{"n_kv_head": 4, "norm_eps": 1e-05, "rope_base": 309000.0, "attn_scale": 0.317, "bias": "all", "init_std_up": 0.0744, "decay_fraction": 0.598, "seq_len": 512}
Each number is 500 + 25 x the weight over its row's rms, rounded and kept within 0 to 999. Layers, rows and columns count from 0. Numbers have three digits each. The size before them is the row's rms in percent of the matrix's.

# layer 16 MLP up, 256x64, rms 0.208, rows 65-171, columns 0-63
100:477457526480535510502495478479486510512519462487450553430514474480474504495483553498503507443490483463480488506500488507467483500512452534487531501479472491516484490518479465500501478502489505
104:547490471488499456514533532525467490499517488519483497501472492496519537471497490466512456464486484541477480505525545490511515548495543535489507536518519481486496555498484504519485490477464464
096:495503530480499470544463475508518536469535501532447518511522490533566471476511490504497524512465475487517507519502507506527521504487497522480513548505482479500512475557501511497500459554487504
107:478457497524512500481545546529512426510512528560512518475538473494518534512478489500483510516489475489484529526481500514492561533483488510448522493508499511501511480527491510518507505518468503
085:512460500445478476526527534513506501476486482546488528515485450500490539478489512454466474526485457534537522497485495509479499505493497462498498519535473491545507499463510481535500534484482477
106:490464514475534525508511513493506501523542489491494528561511496525475484519482476478542496456495514470502485539525492529483450487489491502550477525495477494451508504454517521485511462478520539
088:545486512511481483494546497496499494520531509462520565457512511531514518524527470505548459468507504464466512461478479510488535537498518500501491500498514461505462494500519525515542515507509537
119:503458496488493465507496498482494562430500536505495538501533486480497487501554490514477491517475529521530505515517498477482484543473492447509487497489520537523484536494490472494502482471484548
102:519503545518495467495485510507491506545497476534529495477495484501435560490507490493499495511504507527524486504506520453508491474516515487475566451506472498514491527500494463551491502543475518
082:502501487482513525474460493484551501493519447560501528489506516498446494552552487508505469477515505487519492533499487484494510477489521473510483483500510528456499493535449513529510512455514514
088:501536529475499536492504521504535532521514466517476479467514465522474527465535463495439471460481472516503489514469513490482511492530462486505476494487508537470466530527491490504491538463486486
101:476476512502530484507482475516513467536484490542479536496515529476504529534483454506499481461485510503501486519488513494450481514517533496530549488473506484514466529564539500493472476460479481
106:515516562504501501497540521511528510526478540532509521503515520491496555551489510474503519507518491528478447533511518483472509503524505483457484433473469495479480506489494495496484499496553514
098:558475474492500505514575533483528505519504466506474484517475539515489556480525477509490457493510490543505530495518518506488471455519517501503533521478528468524492521522502508522490519483532510
104:519472495499530493487497470546505522446533522475528491508553506486468459516474506508517498497532512520523478539509522504485489460500502502479479523489506449488527503449519552487497453497523525
094:519486543492535468545506523509547507486501480477531529523507484533464533506473509512537467486499525484517466452493498527485514509495544459512513459523505486509463497453501515532516465481501521
098:543500506491523484494486485446524499534533457480471515531522527493496498516537491494509461501484458505528460516517473512521520554469504511498509518518493512524479537493445485447484522472476500
085:513471485495501531523529504488433480508545467496514472491495492532532486492492494497527500470503501487518496494500483532509566489520537461509486479488447555498519489514476504498516533515536448
106:507537539524509513456511517524530512505503529483454453497516563491485457517513504518505502472537508515486481524485512484490529537532504513510520492513529498527534502488465545490553520492532524
107:512510488502489494492553504496483496498536560510499482499510516511499496503478488494495490462523489510478508541473510527507519502510519520585538479504507452531503468475523536460557519469493514
094:540473518479530480491521475476469449482503468547483526522511452508502453533476505456486472512477490486515505502506509507454505484489521482445488507548479478475498497491502476519517539495528476
093:494474525547517513469476499536529509476513520523469498511484524549435518500494495461510516495507517473494468473486582545470522533492527519533512487486482510504486523508500520493502503474516501
091:526498528498477494510511524486496522478473479527507519538539497496499525547515485435466473539527484502460501498511497545491474486462509448521524534468548469489514487513507490487497499470520532
104:510476453460505517504502485540517532522494453525482521491522517480493520555528522476501479486495488498569498521492480506501543497493515439498486497510526503531496538467467510483505521467534518
109:539471474460493500529506519461524542461492543485481503517492518472502489466491462494519558493489515528529526486504520481465573501501508474465509477527522480459473479513493496488501494511514510
092:545503490484509493443502522469500481509505468544518475516487483501500481472480497483483512456513526484498489483511519522482546497514505514475494505510530442474445486522482462473455525487506559
090:469531534530560480508570506484527527468493510499529470496527518487454477513538510503527505505530466505495488510470518486530503502460511470483532523482521483499513475550527517517517498478502523
104:472555506499512504467510470483502465525494479446438481483525485516507510482477462502491457503496510511494508513559466491519536518507509470551517525467476514492454487494473518503497521479509521
088:530490501513521568460495498489532505457505524432492502526469542511484513532506473501502504488529504524486493534467524482442518507512514504511523471514480515531483502488492511506464517452482527
115:502461472532466514519484462518539531494487503493470509499487527493529506522520482457488474503467469511466470500490527508479468489503505456450485492489498459487460521487497525542481466508556472
102:465504525475484476478537522529502506517500455503534534507543514501476492463528518489493489519519470528492479529520470502451524512504504466511511531504530514435515503553489539489493544500475492
086:500512541525488493463477455461518516506493447465511515512507521524511473484536500485528444480507497451485486510531471499493526531507471489513564473512529465484496499501518478526483481520531512
104:472429487488486518466447536527521470507495490517514475505515499497484542552513479474545507500519472543481471513530498498519532500524493469503509500517516502476497500491547535512526523463498474
103:480484514532553487492525486513506531495513523544503478490505483511525506505503489473546499511495479481497516538547531480538509528499447525513538501445476514467522549492501501538530471516492532
103:541519489507489472482475518528512511463506487458447461509510521497488519532475511514529530464485492512493510516463499493519479538530476502511502497559493491495499481535469507533493524425491532
096:507485495529510503499525540508498517495484508524532507527525484539547482494533464477492514522454506469477468457509502481506541531499532452513485524493490463481470543479439521495486531491487509
087:485500525522545512449461522499473493505470499475480519514488530512470518507516521441501495486485495542508457507469521475477512517550486523504487485494509544511509537460492527522449472515533488
090:476464516510505496485447475480540502520540488490510511524447517475490515468506481452558536482514492502480500484480473483535494544520525467490505524496473468508446484513485477501509506501472532
102:435494526500471506479504510524485469512506537482521498460498557503507500512501493477499484500506476519505523504529511458485526506482536476535543500540510490556539488497489556477498511513542470
096:509493499467461476488472487540540505496493489547471549529467511519495462473494511515503499511531510544511465509502496480478464541495522478532541500516524561481475509515492475511475467481487475
079:555491494523504491514483532506547496532494513493505532478464493509491509507547516535543519504523504545538477490540497528519504499490512465512482545476485501513509510500506506561487566473522500
107:487555484489494505477497479486511534483538491470472509504492510527490475499532491538522483420507478513526537487469491481527500485510472472552536501457499465531503519494481471481500545500507501
092:475505517477500487521443503505482540527485541501506467506515464517524460518509491482471472533509466509482460486455541509511507509527494470464526467516517489523502500467521457512500511448478535
113:475508510498500486523468483481491502481508511442489537514539479480449533520541462546477498487489479496493505494491512485525522528524505456487516505490521525500527445477445470507535500484517460
101:491505469513498449487525513501488462524489552499458520454523515520520479495499459489536510451498496488503525505543508491486534491522522516476534493531554499538485464515504516470547519508500485
103:479503489519523487495481474514513525469503475471523524512542489499514505494510508468544504545470488515537513473518516494482503503460446447537512474511511483561467481499488466538500458480482516
096:557499516531543433474504498492505514512504470467508512532519457519496506495447493517490524522471494518501499500530511457477471478482464500515490531475470543533478544506503506507485533520484493
104:504543513496518474500502533488510507533485530490531497506514514508525436455485467524477467482539443508520501483515507479500497500510465464532489468486509511565517484498474505500521505447533493
103:519505483526510523494494469460534476532512514504526547494518464513471536509515486530499440515544499527483480496506513496501469496479513459478498491491512483486454445546523487534468473467492503
103:514453482492549500473513507549499494467525467497522537480533511527478496492519505515514518511468488452495469513480465466476539461448464497476490483497489477488476513506535516472539512504533498
088:512500509503493502534475473495531467493503503516477489468479455521489506458489445451520506488464509482545477507500524521479478461491462495480514529525453487491444492472509462505484531472528511
109:489445494433457457501534490530498496518503504536512502457515471502545493472461485509457497520470523501471497518514518513482502499495508500480548471512512491481516460485463499533536479496488520
099:493497515496571483489544499523514512524500475498560484479545456471498532522517502446479496451530508499517471490482489489496472520484506513464521508501477479494542504495452517519490499510507537
095:510452519460505504527469538506478516513532470517476486532474512490472495541519475486441523516468530533493523497466520517528507528524527449537517494470513519510472481489522488529527509500472488
101:497520512494517445442464475563508482508482509511465499506513535494492494494513449516500498520512491491473527501457523492474483502516504469518532500463463492495506556519494553492489539485489526
097:514526500501561503515482501525528477493515525477472505492536472465537519453503512520538530492498467525472462519512477475473543520498525547509519540497517502482519523486447527485479528496482508
118:492459513467506479471453481494468527485516520544484501500501507469529493504459504492526515508500478533467493509480480506532514528475443508506531501495504478479524510482464451465535543491444510
089:466480525470491463494506553487538553499530498553476535539478502499455476531518510523481496496542469524507495464523521492487463540483500507483510525485517508474478549502498518501506477505502524
099:484525507509524523491500499516529500467528495521502495534522448515475531523409511500496503481528465483513492523490499448484519508481493515462483517512493492461478553514510493546520517531514484
105:483535512530519511490459458510494504501548461513458502482519517554455468488493463461489507520488528467508517505467507471484533510504518505474524495538475511489515501495490521460522549498541490
095:479523522471509478546525495506501457505501531469479487532491496527532466496523467451512488457514500507496456487497461464481466512491509492498506529472509518489474506454446494512462528501547509
113:517509508513502465486513489538485519459509475558506463478501528509489483520518476528506513503492471520489476521463543456559544482494485515562538526519473500527490499485511530492507479532502497
110:524498482499510463524516491509497507484522498466527477482527460458521527504518483508532473487465468533480470502493548498504483521465515529497519522479530475483483531588476515512513512462484511
086:526502510505474483508524457502469510501495467482493540538492473494503489501495505479479455445513548522462505528510495499471520510425481474507506495486494513433465511511495523510463502530504476
099:496479505515564425489493491515542519513504483497476534510510462532515488512485502497459515485535487518526514502526475535478493492516506500531537487537527491476465505485463485452519500529504537
102:497462509474463484498493473509554483516544475530523489558518510524462510506499499524471454452517510490490530530484486532462488502522480463514510502524480499463514519479495480512500519535542473
110:513513489526530473528453508532485525469502483493491478505513504508468452465527512459485499502459552517514431513521541456448510487471474512514491496506502507507463490498514512506530514521520482
104:561501517494527513478544514464480538518534511520510464550529486513502528531549513493500529470485489474499542516535534473511480499517519508525498524505475503509454499524511486523454518521491519
106:497500501493449513531506451473480501530504498505455510517498470508571489485469529547532497454501466493477492512467524524492481510469503512504501472529456491485467509465521530502497540482519493
100:494503532489532481479497477529468575482525525468525494475521523506466486482507496501486516497511479502549528547512517480489499478506526527497514507463520542460544530502530459529492511497520474
110:503476465482484468487469496550495512479535536500520511475527496523481465503494559483546499497495497521465498477499499471478488554535533478494483519526496515497468476510529448498500464545486508
102:511521494503437496488513484476482534540473482514496535501505509511512444522500464528531509469461491488498541487492537479505509559444492467554464506498504513490500491523475498522497492482478496
102:510476441522468528469479500498475533471526485511494521492510529519492521515533478499480542528490477560529531507540493489508507535527538509520480502469513522469490478526496535525547535496497509
086:537534510489489519441497510538474488498561495524490491482535522518509535485481536506534514499514470533541480521539495510468549478502515499511466490519525531499513474467480532479508505521505534
103:530478570512487484541527462512488483523480547515443517487535498504493522523522472492512471493475490515525481544447546493503474511506454524495490495511480517521481522507526472504491505511508520
096:506506511534501495451521514489467539505534518462485492495480532483483518485482520456480495520526500480488467506519530472486493455470471526479551531471544532521513505476514470473474487488512550
098:526464497492513515509507548506515478517497469487494529464528499519479487461540505465490518556504499478538493523474531446488439479532485489511543478479512474528497510499502536523510493478497534
111:499489489490491489527513479559494519488531507520478495474515479488531462487504489484465558467480449488460477536469523503481541522537500537473506478520506480477513524538477467540510515491480497
090:496452490495524532491512495482487529490465503500487489491499488492508480465500540476508520482520465491485494495486501479527569483494547464519514522475539545516430504519518467530503497481460472
094:511534509502501495500492506471476495497519503494473547488541563504545456525500503530553476489533491528500495488512532453512525493493498517513526544499513527498497536516480532562498464512516502
104:494506532503474500533463457503567494490526510548450528514505529507501514494488525516557535448500490462518469504519495495485476503462506535518508500486491504540497499544482494508474478487523510
091:512499481506460507484460481536498543490541462493478503524471526521525545520537495476504475501529442498512445469533533513528484537488521501471519498489461488488531513496500499524486475467507494
110:489552525525488470503533527469479495488547517503517537474499517501520475500487447477523525504455464487529474501520498512469538548477484486500510463510482493518514489514473512466532534480539517
103:513473484498496516538530480523558474535504504527494496498520517472504537493532531500424492513452498479511494502511471483490505526463507475516547537484512472470515493481460499516491514459524510
097:524495528532465491503471475499473516489485495538478515488530514468515474506470461532531531505513506496484502481503493440474514485473505493485477517475479473535454486521490475517560557491480529
106:508501499541539508475531551483503507466529500514436476527465521466499516495489520539533536494506463515499510529497507512501525502479489512524515536467491524564502478497512512487454492506523466
098:493441492557493491510481484454514528550497489525525495514521484540466485511506475485483507540458479538509464477483508526511509462499512492504532560509490478466507516523543509514497496512512481
103:527487503536519514501502501457487495494495519489507536511470514525540506533502483482547523463515466560466533512537488500577533539504492463521484502512516503489480489501527458489517512492513505
101:480531485491517438510550507521502497520508518509513494506520482490544517512480549508450485494538478507494493502485488469481483511480496458543503490506505485524532478467510518578509476481544490
090:518487520508509482478465527483535559477476440492501532496546522492473517534541523490493502500492437465485501518504473537512508505493551501536506483514509503473462494505484506522480542485509507
102:500520538509503486490514480487480482524546495497488464517502499476473505542526461512532488464505475509516486529474550533501480472491534486462491470500475499462448457505525470526506515513550473
092:488498514565495513481477499490481469513524531522474504448490498504531497471494520501502504500486530480499486517470494529457515531463491548511547471479476499526435460521500517508472481535502471
098:451497521478504530464493482487533520514445498523485507496524503488514503456473483453531483523516512529517490496540517517534484514486503483523528450503509534522479511532500494494460513499551556
092:543525477517469491486496494510456521533514507535475476535515515475504483526482461480501485503462500517508525466472515488515481517511518505510513578467487542488504509456487484511554476489520534
109:481504481473509518500471498445516567503514509533483516501535494529490473464497483487516486507505532518467453502456490523543472471495501472456496480466503518501492460536487534499463498474519517
093:510505475490492521467559546518497504505507501458533546492506463513510506522475485509499440453483467524475468459496501475533479512481505475505505492498462511498500510518479503563485500463476483
108:528451532491472502504540529518485503529485507526538488491535483486483444530494505528472470532546501510478463536483513453465482530507509480489491526504506528498512517490523479463496532468505464
115:501479486481507444496464538503502525485455512532533484502518529489498510494520502493499534479491483531479517508483522501528490484530439492530507515488508479504476529514503526532520502520596483
086:487493501503460488463500512529531497487495505523527485514495522494534479475480519446452494507480449513516495507513474471522576523538473444484494510488503513497520488506506461488459518502506461
100:503523499511490545493514507495501473462493511468471482528518497530492503519535479496546485446491487500514472525524530482495472505496503490473517522491530480485477493536516501513576439517556494
098:556521482498532529482493488497446499494513534509526488518511479515528463502507489515486500488471516483458466505519535525454456510466482496543475484465495494487485471539528493545516540516516520
102:570477471498571469513475478495516467505529496473489501515475468518484512536507470487477517463492471465470509526507510540520502489520513506492491503450518500517456507504469498467460500496520490
098:507473528502488527541530466514497509529474527559499527502532517476490472455496521481461470476477482549541486517479519489524497482501537502478494524500513497449500510522535544507524528493528499
106:501505528475529515450518468533462494461531530499491475500510475464507465518504500523509505500502497537458499499496487458512498529503500522529509494489454485484461427519489525445510486521517518
101:511510498531470504464531525462537487488518496503486527476490534519482448524496457516549474498505469527525488471497519473493523535526511459495490519448509512537476513507506447477478500464495508
102:504493494503485508493485548523510519470473498521498491535522489496487494505527450481475448507475462516481490523485471539460522512502534479471533503490485514524545458473505510480528550501438512
095:496530442507481486515506474532495510481484492493454491503513483532519534502503490520481464480461445528551492490531493471517523512486442473546521510514507501499489474472502522508540500534474472
# layer 16 MLP down (transposed), 256x64, rms 0.158, rows 65-171, columns 0-63
100:478458479520517455508527478488505508503512495433475518501501474497528528500489506495522510528506474477490532471519487503441460487476517505473522506504471466534520489477526462520514437524488473
098:477537528498486487485481507466556445498441493457494491463485491473471489497494473484497505527503523527491526541503489512505484484515486478468457498535509524526523476468523460516479521489541481
101:508489475502492473475434516531494500538527510460500539528519512520505458502522474545499505490505494517516476465481487499508505561468530486502496491478526465514480443462518501501503526456515503
099:485525471456524478503486496494459517526473485529501511521462444500521483552487494542471503481468509490494496473473480481542515512478500516499524467535496516522465452503498505533506520545461510
084:485499495527491516476555519533543489493464487499542482468502496483489491493482515506485498492529476508529505476471466501478562504518472494502469464471528494525499488431487470520491506463552510
100:553461488507505498489512532537489475470477473477478502496482498485476495521489490484458459515532461523526507477474531528522491524519498554506537484532509516503493503501538491507478429477537496
085:543472522497480473469553516526470495487510498477506540509464498523510471509530498519507521545477547469483474440504478486493518529493519487514466487504503471471485482490505555476526501490535475
115:506512523495506529508544483509476485516516504514520474469535444478554482480447537512489494505481457502492491462512528515509470481516475496494474467516489515474520480501465560526478459522496516
106:484472523472525459468517476515479506495518536551473458527501465511511503494499454481502496504485474511513466500465490521503512499510453476500445496505508453526465472549533491517471489514497467
089:528500523491464498486515509516503484522498521554453527531516500533564553489525504529536500491513495502514491550453469489501510497489462489480552508502523532488498488516473512490460516465497496
085:510533446506505466443537526532504500496493544494524507525469465531469516496520524490530539477488497506499500483525506558536504492512528495516539509516568501486511521497488532477491486478505504
104:484478497493481499478504496498486479540502512454509510458490567506514497524522504509501500506502494513492526485513494500515471449474538554483526469463488454499499506457507523470535561485476534
108:470477516509490438486489482525514457541453476489518510464521507493517472527503468483546516532525491482485505498474508457516476483547512528497524496501443519530489479485538486529494511479499475
095:482506450517513499494458506517528491477493490501509502509489546472511502457479492467463524479505519523501475533500447477521454434543488508529485484503535473536523495469494476525535505504496480
104:498530499532524521465505508552470522506535453520500447514497494523502477497525486524516474489548519497509504478502486534494490495495477489547494530492550506465517540507516536507472543514491453
090:489477494560517518483468527446524517506528484496500452505536471497519514509540520529477528484527502479493500452469489496475463497462502445513500472464515476516501470478497485500493485533497466
099:484530522493542497472501527496505495527536454458497496493516502491507469546496482516466471521536479498513478498532480531473501440536518519504499453495471503552506525483507475500502516450490470
090:475456522516498505483472503542530468520495523508485533501512522517490527537506478515488488482519504498488493479554600516499495537484516503473490492484508493486500538536506504542482491490476544
108:521515504485496501518482537489448500522474520524486538471481527483507530499506489492477522503513462505414462504547493498511490493491470521487517485473530443482529518522490516493476543491479471
107:513505518507479555478494509502473542494494502524507493565495497458519533475480490549490545488458515506519461543511507523498467480482447533480486526521500527505505507539496506525466508485491476
091:507472493471519469550501521476507517512536480529534522538501482532480493561495470485543470518482478535529448501533528471522473516512522474442510496490491483490516533513481508491501497509513502
108:485515480483496463543510504482468500475516505513507472524559509493565507516475480506526512473489489485525504490484471472518467507447481425493510506516516463481461541494472487503525493501508487
090:494521463493485498556537498503532444511506547531501486519523505506469496505499527479491485476493496513509533485510464497451508537521484537469452498517518535519476489478511522499558526481479477
115:481507503486458510513530469517505484526487487501454515482554472470482476486487533464535493498555513464529501484504465454523507505509506435493502445502471492510483508495467508471512502478519509
108:497488491505478508496509519475505568463477514481511546567474492517517520475503517499507509528508468492528477507524543510563538484476489493460484487490533499480489493500534536521501476500531529
099:519490510518539521491507487503511576540534489499507486493539536516543460543462462533508476531483484516507471522522530487527465523509483488518531513494524471501471530493503522512517499491485533
092:505485480465465478536516541490534514504505552475473514536499490476514522490486514499536469464496498470503504512502470497483466508450492523464465499520491538525496495473444509476500445526501473
104:485502489508475492533519501531518453484467518464493516483576496495477468478525513502547486499496516502523483513560435502531522505495489503473490541485483488490463471508477528492505486498463494
097:472534520487550503481504463528462502537496460516521525483500466510520466512535494507489490500501489501540500494450532480543475476466519543478492527458477501498489503466546490530506493472485476
113:485447443486473522564458477471545475476474516473535497503465514517499519482515496520475492509441516527518482534514492555502518486491487503483486511493495511501490484503482478502497522517547494
090:477498496488517460459553518543477478486534501526500468499478533512466491470463513474524523482547482496494463499467464504541484499509520493454495537512503510481485541536507531501517503531476504
087:507490499516518468494510530519569539482509523514496502511468541473547502521512500450521501495473506495515467500533531508551531461497497476500507506479516464490469498526462483522530457468517505
107:522452482472493472535504473539495503504490508518509518545549474468462515497515493490525517476468492457488464491470512514467494501486461491518502477505500475439520511506492570507469509516490478
102:526519507455480529512502491487489512506495496563496473539472494487495501487526533510528508523550521473532506535464538508501478450501470553518483454502490534497512492524473490538510516471489483
096:516465492452508515506469523475514485490513501491499549524520496529542479537458504474550517515510499464490535493543505519481500543483467473512482467499492521492516549495479452501470507484512538
093:531539503518488549530503517498502514512526549502493524510501520563527466483512527553457487506478491533494523466505508524526513515500512518515450489510508498503534470492523552500533483476508467
091:462439490502520462505500500524474465481548483489510523475509496511515496487493512497523517499497503458525480460478527491496523466497486469486539521492477462473445456469501489444500468480481496
094:555522506451495517521459504540482547497514508507458474478448529512512484484478472499469458480512496514475516549495457519504492548489465511492494465499499514495513503496511494444482503484497498
101:505503475511413467526484511543498491501474511485490505473486486506501520481481486513493491505493505527477491527469494528516459504481481511448450551508489518496471486465531499535512493444479481
094:493507527520513515477523484525441481500493521555491515499488489493533478512474489508461517488515481510520541435480507514466516501558524530536485544469506492513523499490537543514508521518522505
087:507460500513502506489511459496490477513496513485505492505520531521505483481517511500495488515506468522464485418518432577510492441518508543493517515511487509510486482467514467512510485480503485
096:500509491487497488507512537491590505459454479498547496535483469464516498516532470515527530506497519540503502493519449499502504515504517469473497512478515491504545472482499482488475500476494453
093:515504539490519521523519574469488503499450509516515482535503534504508540501490514422540492505522482518434483474486456530493519494489508500470505508501523490472492495482491501489517513498512475
109:495489515522473450501510494478473535481492492467530492546478513514471490522515506500497495502479528535544454516527535473546485481490478482514546449494537504515489521473491515471536549495507483
098:504537516480534551481497451511504526491501479505547464546508479500511481489516505506453495536463492508504484499485505505514513546516453453475477525532486486457463533479519501523469516507506515
103:497526501501463518467504464499513499490502500507491515472440478456483531539469486515500518522503429510499487529502463476482519480499509537508525490558509520528507471482499503496534446487463494
103:515476467484529524476479522483528468508581498479529489516510527501510495512505460540501500484495482475499466530532548522510478465491497491546496513539468481480518455523496503477460511484497490
091:523541528499501473465515525485485496520471455475520481524525492505503516490524440508492455503513485497486494512488462479478477508488519533478507492517540494489479445504471458498579488496498481
102:468453471524497518496487459519504484514456487518461512485512504478497502484500497533486464448561498462467522510504516485528514488454507519481484500530494481491475556555463499503489505490516504
097:485478484519504505457497493531481560511496468507508471470492488511504497457488492540496523544464515466477474463477503484500477484490454478498488485496433444494506514509526510533497474470527492
090:487490481528525532466520496478527517503528465497505475482467488516537477527439484515522516481562544519524541492477498488493487519485510455493510484470509535478492516449479501458483509494502474
112:512482515478464496479563527512532486531530516524496537531491540505497520501497519497497516529512523498466495522513461469502489530502493509497524488531513542444514525485460510491535460478444511
096:435474484476514458492494507527463520496514549454501487499525494540515487538525478467494483482545504514495503492503533474511502515472547466481506507485510471467507435507512468516498483489521495
101:470540498503508498494497479509517512512485474518474491476496538491503469502481513495548468539552481506539481524498593470487481434528477498514495482481530495509522487500520503515479489487497518
096:526505468502508460446475491566531462504480508481499490500503535480487502512517483511505515510535535472511541456458537507483514529500518472478476471492525491513513518486540497511466504500446518
098:515460519500529510519487493520520504515498561545468516486503495459466553467519526486495490505534462478466448533510494521491461519515479522489532504501493502529497492486497477529564512513500510
107:524485521505437495491501498464493516494515474516445538504486498524531475476472517514511506514464497540492496488490469512531539483467479503474551531491483469468488519487455472452509509468511481
091:465484486518503528455460482521529489488493532535499496523499520510509452509509491511501512545494506471482512448476540503514480451531540534448513502513496520483496496532506534446493469486500481
100:484517511514539508529455541499483448479503501488465527557499466514516440512469526515505507536513521480500483518462498487486516524474569517520476522502478495472520482500496511477515515504490531
111:484490487490479451499525495510523519532494469510478464520478507494453514481534487501524457557515483485486489539459524495511547450501531521466484525527510546478516538504464487480504494507494482
096:487516472479496528477456523506460536508494546513484486487448482472478518538469475508481502539503495512485479523528451511526485446526469530520509485500494504432474517522485485513511492490503515
104:499486488490503509499528522523487501534460500490523476551526496554479509520466501506537498493454519480492470511458525535464491465481503490470530522539469486483522507556508482478503480518528455
107:522500482488524468462447501509506476484486494520478497494446508483441495543550527461516496503478521493544511558526530509542470474525472499464498491478518494497500511479496485491532496487487485
095:472485472456486484462535522513501472528519523454473495476534508492508442492534502503495509504499558504460526496500514497514498440508474514531509484465508500468504499511483491524465449482468496
101:498509502501514506503494508489484530537487492551504526495520429469504515525496557467489493470508521515519531476502497506502527469489509458482461495498529539542513459532515472522504521470541470
098:508487531478481512507518485525519480488550471519521505580488499510461509471472517519446474461507524493512506493476482504491497534474499539489448506483475483493513484472536500506464516512543480
114:506504480494538513492503492502530459489472488475450527516479551481500466498512503461494511524446533501538487582481512488513514508498514516523522486523491504503519477504478521528522555531511490
112:516549471482514483512496501520499483507484448499455548551504516517497543514505491491500464470480483461507495588513541491481504542532482500515489489501484520503504510513471517506481508507530478
102:522516465470493511522495540491552529505525479513511511482509517490475518493496486514503575464495545473528484511505529495531503487453512505535449479486508513482517502489497454524475491544462507
098:516504511475460482530534460503491529508494497506502539493498531503479488502537512503502528464482541518555445466513484478550510465477531510484524448513490466472496518536514491498515539494497503
105:497497482534468486496473486534451496522515533546515496487480492519503516492474493484531521520501470470479486472495568442463499513463472515500460515533488496524514481521502469470478495506451495
101:499499476537485523490470477508474497505524474525573487454515497456506506518488467481511499486506531546522459555515498515512491486511455495516528523504487480490500528530552463501506478516517476
104:457466521544484461517485465545465512508493527523525505499504497471491493473509504487484494512513497460493527482530484479499462482500473479513537479545510509420479493514500532520478540516523513
090:434461533505488496539477510474513548490506520465490497534476501496516502483490505487513493459461473505520503543554497535495508509450489519527514523486489506517497455500476513476495492483502441
103:511476486483476494506515484507502500442515536509497495499495499491503440517489518544481419477512487484450498478490465497525472499507517495541470499546530491507475481469468505502519548506498529
097:516487493521460500492482480497502487540539477488505539499516499509503558510510493492505521465491520511536508511538494501484484453501486502480567508472543419502531525484521503487500516463525504
096:461525499509481487541484531497514500535484504531543514482508509530535529469502531514506461444464456514520481501487477491505521424517464524486502491514492515493479490506514479544469478499526500
113:455492495537488524461559529524482473538519521501478451495512498489519481543504507486471464510534470496486480511477504485509564523540484481531495514517513523488471485499473487540496533511507512
096:469489483527507496490499517560487498520526458551515501468522486492461508480506491504511495553495483468486537477484494503494529563519484483493503563499478484477485508475482557525512504521493523
091:499541478495538494491485525519566508498522524489538563517491483504510535503489545499472493466531531479517492447451521503501509466475526476512516541504511499506514496536507530510489525507504475
103:508514507552496557531478521493441495517501521487501471484520513462483515545523539471490531486489489487522525480477462519492513505491479532499501511501514495475483520536453555467516527469485490
096:471483548469504536513548464481524527473515527541468531536528521499475514507480496513519532535502536509502508481509529464509506490496514484471509515489509502482426511502459522513521515517476534
109:535512531544473481469436492547500549504548484516524494502506509510504485538473522547445501474488502467522483492475529487499517480497500467533491517502498491501460473490525506490535522511519508
096:514548487497475472477502497498535497469423479492513478509481480510523533519516518517513486440488496446501481510474494466492510503488528456489495497494487542498519527519500459483546543488491500
091:497475493519498516524504472501492487496529488487495499465527474485521490480479458563533482485507516521492512493543509479497513477567511509501554487498485503472513464565454494477488497522522457
104:499503544468481503517525454506511491545504506458521560522522476502496513491490495503543495463468477464502484468490497458515506528509493494437511512496528436471505517503500504489539515498504472
098:536531520504496466460512546527514526475495512487511499497477545503486509519465511499483496550486525460503538479510525467538506499503511506482503472536505503527517507472514530529522547429487519
097:559522519501467526505507477521571493464521480489510511482518502468494465458442481509476510470504457505497513514507462511461475495498521504489484530506523472466527524496477498502458501497510536
098:522529497471528485493534519477506445537458501507518510477532468492493521523484552456495512493496544519503493517464515482546538522521492478489513496496522467494493458504459510454523481488495467
089:538519493493481487494542530481515499515469480502487493502490502487553451476491557499503463517475516465486539511463493505525533519485524520481517504532453522499508472532459513468522518490471457
104:506471482480535517457454491498493481487478539476480480458523501522497499471520521475532483527515456466455530522509465454486553502482528501514514514520530534512517500477498484507469470523486522
091:559513518546525513497535504521439487512521503520502522516516472462539543467478509487505461513501547485482492472543519481488520493474491521523488484513495513493517510524475468510525550520523486
101:532499492530489468479508554493482539475545489474497510547502481483499510520490531508486537526465519496508525460476506507500527497515468467504486521507467482495477440460524548497495490502539463
095:456495495465507486516482486546507529512473494466477435492513477464512512503503487481525476484500498493474492481481494494427559484488500475525483475493488461503535508523519487487507518510438511
106:504504448502480532498451498485478488507469515498513493510494492515499550478531509501548477499507552504465480503496508490516512501521493551477534551485444512537495481519510514528553483486534487
091:486513502525497507530487470523503507508516486494488492569515477507516462534523519482477564503501508503506508463552533527504493520461463523515529556474476498512477516524534471486519536513514510
098:511507475514456519512510529523528520524490475490503479461502472500495486552503518519537496537539498449496546517476523490534542514488470504464500527529510499478483556496493512535541485477497525
106:542503499510494473474464477509496497450471483465538509519476508468526490475492503458467504499490517504522515541515467503523502487527529516479530517521502502484504490472469569533517503487552453
088:484472506540476474494523485535536491479527480547513512483520525494489519456467460518513506525458512532499487539524492537472465544515502517474462489507519485526507502487457467491503490496470544
097:534516537458478503524497536483512473487470459462475472475511463532555503483491494532526487501505537468500517525450491516472527486490513513483526539494512471507521524534487471519524506529487527
097:525514510522500464517492522528505506502514502472556495529518522499529519543470466512455495550526464465476509485523511483522471498492512530542529518467470525484520529492469521530524539481526496
098:498478571486476486486495495480486522542534525505487423501509486486498471504509527503500516460486514487508461486524509510517509477493468491515500533491512540493555481504556516447518506486489498
102:505506487481500509498432518529525463465548492485489477552489508516464520556511457520537524504532492490464468475515489483492490498539498507519483459501476495501477524474490479524498529523485473
100:490495487524487530495526490532477506509508490523510465496477554513484511498461537479483478493455521505523506479500446528498513555463472545511479529509534495492485507512512500436477476500456478
097:479552469487469496504539464497508502446480499497510487496501515467512515484505478526506448514493491535520495488496496502497421529476497478454457493531522490484467527521515541462484492507492512
098:528518458548474532494543507508468516502507505508499458476483509493542526534456455498487530492528507479515487524502454458478488518487475535473489527537503487499500509462499500495544496452509498
089:479499486521526473466479458548503583491523532471497492523448497497476488505527481501530497483500513521506504488487486519478510497486529505542566515479494491491456491504500475527514513517479460